Each number is 500 + 50 x the weight over its row's rms, rounded and kept within 0 to 999. Layers, rows and columns count from 0. Numbers have three digits each. The size before them is the row's rms in percent of the matrix's.

# gate: layer 5 MLP gate, 512x320, rms 0.0453, rows 370-383, columns 160-319
# up: layer 5 MLP up, 512x320, rms 0.0437, rows 370-382, columns 160-319
# down: layer 5 MLP down (transposed), 512x320, rms 0.0408, rows 370-382, columns 160-319
gate370 114:498466497443443536560491469419505403549495485582497537375527440514565530576514475538451474536506457518544534471518560500493478525505536600526483504457483557522499473412578562521462549549495442359570573536518526494531522531442484459513567482524551540553466490424396445521585515509578564521511414466538434466413587519407449528454681504491547460566563457460468464468546579440450536527570443517542508506483539564519533433461492554517408566514511393491470518441444525477576581486529452
up370 093:564525485524538514488517503559532397426530409483555446547465506449467422510540618473517461546460419653472511485499548507524504461491583485471468442491490500559483451406480495478580510559442495473488555451516518400491519513550539492496457500455560558493504513419486544520553547543567421510503529690584436594584494453563513448529550507444522543458529447456523481481483452485493466483591482485447457561537528526491455551528435407604419473505521491520508474434549522523460534526605505
down370 094:525522511605564505533483548388533444476543502540477490576574457436508525461379426450480438532473556528451443557500521467473555455484508549565505509534553538518519488419493511423465503483552468551510462440569539555516498489554467473423465558541529438557520549357459534507527481527594471472556540404468526497520552495479514530502552467540514571502500453461485491484507434553562493425475527543558491470488512385480476523534421489513409467466470478503343607488541483551499545541642569
gate371 099:453496511415474518489537548497486461439459501469515546521487416474506451517505453508419405517504497567507473494524562534613553514464490441477522457566491537481589558388510561425469503488506517434556423510498518493455560495508426476430484435582436459597584496458430510484521488407560464469524492403545511519568459543526504526439576460569481531508477504558463550450511479475479439515552521507514525533530487470509575536513474462450428512438470453563549450546497487429442418536417475
up371 109:487482486517540549471464522479458593498450476465492399493544544478494480461531515458487617453481582604429500499451561450594552439467593450505529403492530425546498566524432501514478421484488459527489483440518503488533467523568581543563369492573512440437537538496463564472558648475482475499445527437544531496493533438480510550461540434456486562483512469588545467520523485525448506416473616420422531549507405382462513550531525425524589487518501512581465491561547498581500516526515516
down371 108:539540524506521548551588477510528576504508456448574486525593546544497533433476518486513522513506499425534463473507517439483422455511491514481422546483561499497446459547531518498576533505574464540445517407521521519464372523485604529514490593433518569403460520514591526537511470543427558466475435548456485465510561486471533480570484586416467519493553516483533492478541454495549559491502456448560482414480559505492437499505488491520580471524521615491491600443514528537527466416485525
gate372 098:522567458479480477388581501525488501513459448552545445476461526527544428471486451521533527575461450576575467459491480505464587506528535524418527541515480430536595452574490478497456545514533416436414454465517476487537559469569529461495461444473575487499562491465586515608478522375401461456543449467525465566493468562513540521493541349549515517610509525538520538484557470551454508482486548430471439482540487565483615492532555567476553378491533464423506426498512508504520451450429483
up372 095:499661500553504506499554544499548518425485498476397347461530486523610466451514550532485441559471438438543515568474499530480485494466528522535518537425570481493470541575512457562537420583586496476453449556495459496471510482479532501391553443543463497440464493469579563528478525484501605490551448585503536496504503519475521567496526519433508501528525477491501483512487487465546533478486532551485450464477531508518531581518560487458490483606459500429576485464538509565580519547509488
down372 100:498373529409494479482523439509483511434442504505591525517438560488391454487480460509447463420513505538517533370529578526495493499566395483475374527551442490547534491361563477523525527428416494472512534455454412552622532511523446524620385515491559491507448548574416404473540518529651390532506547503490509551465497519510476413439468551595541505466536441467478501472469461553499526554445472542527484525574477498500501479551519529524480528437518438521446488631482533476434505414488525
gate373 094:549436491430524577437524451530421459538437586620578545552509411412448476470526477481455504508526530527487463481528573507544491437552514498411447489516487509514448547356502471537448527563441395564564458501448529518547435523504507510447477462502466455469445516429455493512540472518468422412459431500471464491471477568494525437536515571446577495531477482628508483487484530507459468538542475447444383489556522483512496500539444564510538549547510536574441524421499437492403483515461514
up373 094:483503496536484523505564527432527492568553437486455501477558556515573545487449500491571543465472532522523464483470484433443432500487503511587590452475404516415555471474350452560593454476495519548530538542530418490514520568485467546552537564564561481454483507470453533587460519587482495459507605483536480599481462508526522481571519504457487564514517548429500530490416500486547554495598520500465546467490485592474434461477473564451460495511398451475559503486496451459389518573524509
down373 095:543492533520548469584495568508468544469422542545519542544463455528428463479418431504485414505476448405478538537492502535522501464560487509452475592476514516422433500446591543506488529490575533464442417450470522469467458537468544397433487476487523443521514500521530494456571495388517543542406505503578470553472447533496449493416489516434365521564456476563509509529457492499637476554529546482548496540539467502519456519500578504550412441425568527528389460565526510504620465479539539
gate374 111:433571485523529578451572425528519501459524471528475502419492595627556521521467536512554481475401451495562565518520506523414558485470544586513525494466529534470599403429544480443503457467518473477477514392538573481542550498451448478472408482500491556505562512442489502598476513528413552571567482506494500529495510482404468635530510437537526545511488452411509570507507521542446564504452511493510472529487546545494480417573452528377453409484469499481570583495407479461485583480534525
up374 118:515471451478477538534491403447570510502552512516433551550442487513516586522529576529577535470443482462535603447520510566379511556498535500433503488472535606493519461464501470521573510441506536367428534425570521531482528486490459507525556441488624422524582508470442509592458481444485554480591490450498539597503519371506457553496608518528466540555448508464494516491466526471430612512550480503532495517513495582478505426498524534438410577472453511546480573452431515477560572408485545
down374 113:461533530454517509483492431479524514543486538519482565459467536512530522480489409477502531430498520499478516490546471625493527559487472524506485646509462437483542400491538521493471436488541408492518654475545417573504517451451563534500554442471547482653527559402518507488442456485542509538558502457546572600444503491529525447485449519490479537523564435513483487497502565536422516566513487631519576563529460548489478477530421622407519486472495468568487500449469469524507517474584451
gate375 100:449476574514512523500554517513607467544472454513502518451505543601483500432529430624502507625537384557515500534554486517489476527579539566547549485584447580471536466440529477478373577450532452517490552538500454427518501544501456497590446463474438506521521493569555505541448540461482560590437504573542506502450470521552480538418536442481542460478440594553437463540524464515551539495499549507455526461562433476476546442505509463459500583571647482538447471478354533460498520568518548
up375 100:464507451509458479477457419467515492412490489582516518548417446422491534463453552453462465424455562548455457434528481507433487547447507515533533500559536443557525497502478516502450546498491499544519438490523520525444436529458574564539563626529522590478463581539515496513556453485558597363544447422392535557458480517569554529529496494490581507518497627532507442486526498484610502583430455553575562475602594469519457531440350567415494593479487486537507416499544503532546435493581406
down375 104:530485535578443491449546432546429441493463571487419470466490511604476442497600563545495479586571534580392475564513515447473406514583534499451527526491495539399545581482533524433419506467524427412427555481479478490503522504500430549467564505429424556515511526475475520461495525539626442579527612550502498475537574579527512502478450492509467422626539574574506510521507394471493481502433572498542500424486418484517517461486555406517464533576618450461504521431411527475491534608464509
gate376 108:514499528488474464478493451583393402541561463536468454536488480447548462600399533543475536505475487478531601496490469541464598483422471531554564523502571484499461410504542463472485544464519507498548425548605529505517546402463423454523600535468501467600543529529418417519565471502475482521457435498469590463457503498506545612444639479551611498459532639572507451590525624486545451513492483520425558566525492440538466611400433582556534477498489440462468463505486592467514482510585501
up376 107:453642481469460478473488483521432450572502550435530469526616527409529495469485438544478493539506484514544463533506538513378566515478499444535555447482547524505491499507526542477505541518534457483524384455483567559460475422444447537429517592542456499490563464462475540516612490454423560417469521535426509448502537535459579491400500506523494502497509547482469558473489524467545518545499552533416460525471505440557417589443520496608528434489577506503511479505544551475569492550501395
down376 113:466558483478508509541622562569559467467536450540460467537643472488562495535436547427527419553523418501450623551504589547501584523505450521454465544459482514433447470536525471443510429589415535541484499536498488406519480525565515539545420606550451493508511525550528454408500544469392541465435509487457509498533550488491478626427521543503503539637457545399506491505392434490559544548467483528599506478608541523519452508562442571433476582611459526530481520541484449463583459518476544
gate377 102:433490512510576571532511507536482488508569507391476493586474598511518416526558489417547486524383449499555514514530559441443440462444495533526487487489549496534535459508503620515482522480447452550418516515527507429545556488450482497565456445489537618440556495520546489543515496494468368515548547599461613529475555499487497566526522450610566544398471531419516517460420479511438566521581473543478521462516438530528433490509502428542540424489599539562438565433446414487449572497425479
up377 105:571593476441483450540458436424466394502546555534469502471498528440480527582465504538385457449594451486484450575534454568483445531451535479453548526492576556459480519500558594512628558533490516457528460546513518462441434468474567568487551525446504569499467423519411508454482504546458543524429446517535439526408439498546445581597487610480493506442519474496511526490594562520484481411507420494534517593459571542519490545516525535513475435524442570479503395464571467525520459451587472
down377 104:493366495450518460493488532546456557597541470442441494558466539412488490496531585456526509536410501501554549477483560492458485495452445504491421545518561518558544434561489609477518466432471451606470539497475437361549536488519582510469469498539600574467504446467548427448516490478484410413507529484421520538517498457504461590530494452620591549479400547477489471517370395509496534508414498555441539432534463542465467544434523448528494472509532508476486531493462466455398542459476577
gate378 095:428537454510583419528445469502396563499433503477462435529512515499536540496496453566434531500460544531533469477501488533427572582408514426476398416454537521523373538536565517535533626465496530485532530530443473534343423396518555502443468580541440599499528522462473484578540520450547571452472517504489384459502478544487482472467548502563597454415532474540491478534557532497507524422490539570434496536462503462500471596478454568476555472539481407493557461503523576443529430426531455
up378 098:559537482485528437536524489485553508553415529546479522517577566504525412565381507573437570469432561506487462488547543498481465484471441438551487473442589515502497549457599498546514501501457517464558532455481559661481534454460501558525423473526518449415421498368420407578451496415484498485494500519526539453444387472514552552510559471518557453473481500551472506549513529561486488476481602593492439434479472576531446470512493434472587484483424509469531471551493483571478485477566547
down378 099:561528546573493495526444488503516498513526520492531462557517469499466643472532470521450520487513427470448491512536475549603485482541501535447536495549496448459546512482514424454413547516499533470533516484524631464487586467439516497483634463544490542403489502497511483560534497452438556511485532465448434496402477503527461517527442481467494472503509502490481517457548453521485488542516361560471399438469465539511607612546483449454496409500411585521515560494506495557452487465524550
gate379 112:471533484446491616500527491439509490503492519422460458469444497517545571538402530451498563501359458454595559449513499475509612510507454521523555568573488562563493481503501538514461507531515417539493556449532385544552445534440459446522496549487518477554505506537456549529451485417424597500555542529459467457497545486460533527459500439420492490490492549607496512518544501518633477575517494511394531560510521463525437504448492544451491503463537500547427508431575532466540529425538503
up379 108:446518570427618543540407561490532555471462456424476503497435504518428604488379585516512471514419514440543551459534400447533459439524497533507469487469453474484505473550503496462536455455462551511424546496509522497488515533472561514533475444455326479488433516555556538479476479503462552541540568539586549503540542463488498541488446496364483521452535474507517540550433419533490454609557444596465588627459395493472430482538456410443447492582505484472574510488524636492557465513585531
down379 111:463553490514516400599488489482430500522517488463525522547537495532468530534587505477491514511414529512450498607471512573485508507508497506382491513467535543385523497442526476442516409492474550528577464408458582440461499480431527545435469453645456591487514419556496400581474484461431460564465454520496462554564441545556373507500517533638420464464435461471479485505536406449457496496506589484518478496498476483499390577452531508508510480558479494563547483560432469424508454546504519
gate380 084:575475529450458559478492508429443525539546492597434492482462557500538440502487484506516454497492482558500540439500589465499532495494592495444490395572474486529545533472558502575492500436476454443516468460444511562576497514467558570424548460538473438436468459441441549481479575481473440441468524467559416528449508499382460467631497563425585471533554479551574449468425471500384614519576444467511431508484457492508448533450485472432409522453486335500504519504533469518488500522499558
up380 087:516451574508411537523515457512473463521436459553532430448406536571446548509533545487596527525485450518533517590495509499420536497541517533463443574503512466531511480459530519440456540478553508493447573553516515441417458518502482464539568506451516437431483461496549532481528525473528456502563467481524447469503495487576494530514468463518564463462558468453428426468526509564538539424486475529525527612543422550567524518465504624407482565477542391542527484463489449423460581372470535
down380 080:478509438459558426515526565497539476582505451556491531479568448496554542479554504540446450509475468446436531508533536574470467458447430512537528523504518535540486522458460541513469444515527466548470441496520520463533588547549566481463378457530400541541431424446516510402444436591464503553469495483545413499458514446557533423499551456427409488568498492479429483498397496458498517538495436569582465481477416435524435436499500505510444446530583438556482491499476516487524546473617582
gate381 093:576437538565441560433512451410379533528522518541525504548508532483581524527484541547453538490469450450520475514464514448585509492491526515620471487614451433516409495567530536539442456461530506487494489584495509550445383534483418476479434535476503501459505585400452455421476524506505496485518449503548555464437501473597459456445442562480578536601536599502495494508512490530488444468470537367413547519517496454565565403463448538529513529555553427586502556498503458561524484469423489
up381 094:527522494436497484472572379524566573508548481469492507520498483521457488501521472440495511516462463514455493520475567561349557494513502544422439573487496498530477486535484422374517444499441504573490528530481495510394489449484368537409531512420487512577521462447546569550389544421523432491500601501544547450491551494507584592448497458448465434524579504457493545586546510521524562500459477524491459525547521532487463516533567559487578523516548473431510453490503475465569501480523552
down381 096:534510465490542602347536498478474334459523488579555475585468472526554539449447530564511529456536431516547510556504461460575552493513556497579437493495447499519574446492452614563439443580586495484490501560547579594473534496572473537500539514542515496462469520434563472484450483648467453525526532565488515442472501525513448428419475500554531419579468444481501512497471546461487475457445394469483578538481441493497493392500485445499437503514503573573574491488445508524472525529456420
gate382 093:554463542501424438503601483535508541492480601499482560541424415477442473548446516515491600509511475367522491505518529512568469526344498490429394542451525518466484524533545544460530493554516489510597492555590484418502491529507574535488565452493490519559499521495529566539445457470454456533435541503450400419500472493595486483550501497456511367466560424500505496507590530507540482531449453445537373587556522629483528445491476569466465465404401523488488404451469518415487468467528523
up382 079:475539463518545489411544537498478467499438517554543403457507622561386456496543477584455463503536493513534488510575471566492500581441534340472516531531439492499508515405494507634518564451577529460438472474466489447505535395437505519435430490480459493516553578493386496443465525449486541497474501503515581599477529520529473507531501528514598491528564482458700584584443440564521539479492497548485507516446466468322526463571500477491494511490433571474545460544447515545500373446452472
down382 072:468534588553504526501617517506462520552516603351518555544499579545490584503521542509473497514531507490482596496568525479417507609463418453585567582453342494491533462561478578576531439535554513429444584402532436544459488436521508465475485590529445486538505482476436515486542453483509457435552544530488468496453512527566494457475540489468489463510546504469522542544520450513523475580531563631510483580507439536477454459519438526467511528550470524426489621532493490560502447456518538
gate383 094:512519586523505509475537515640584442524555573482552549475480520465573589623536505548491547534509527551453537522526500567483486591547588494523456503495449519499440482459401489553453412438604424550508492556538407526487522421497407493449466491521443500585596550492458569498464468438506496564545540548500513529441564497481504484446608481492477522483526569527511465483573521436520525495495539437570459524553482514484538434489515510475373485523465434529528527541503390461447567450408527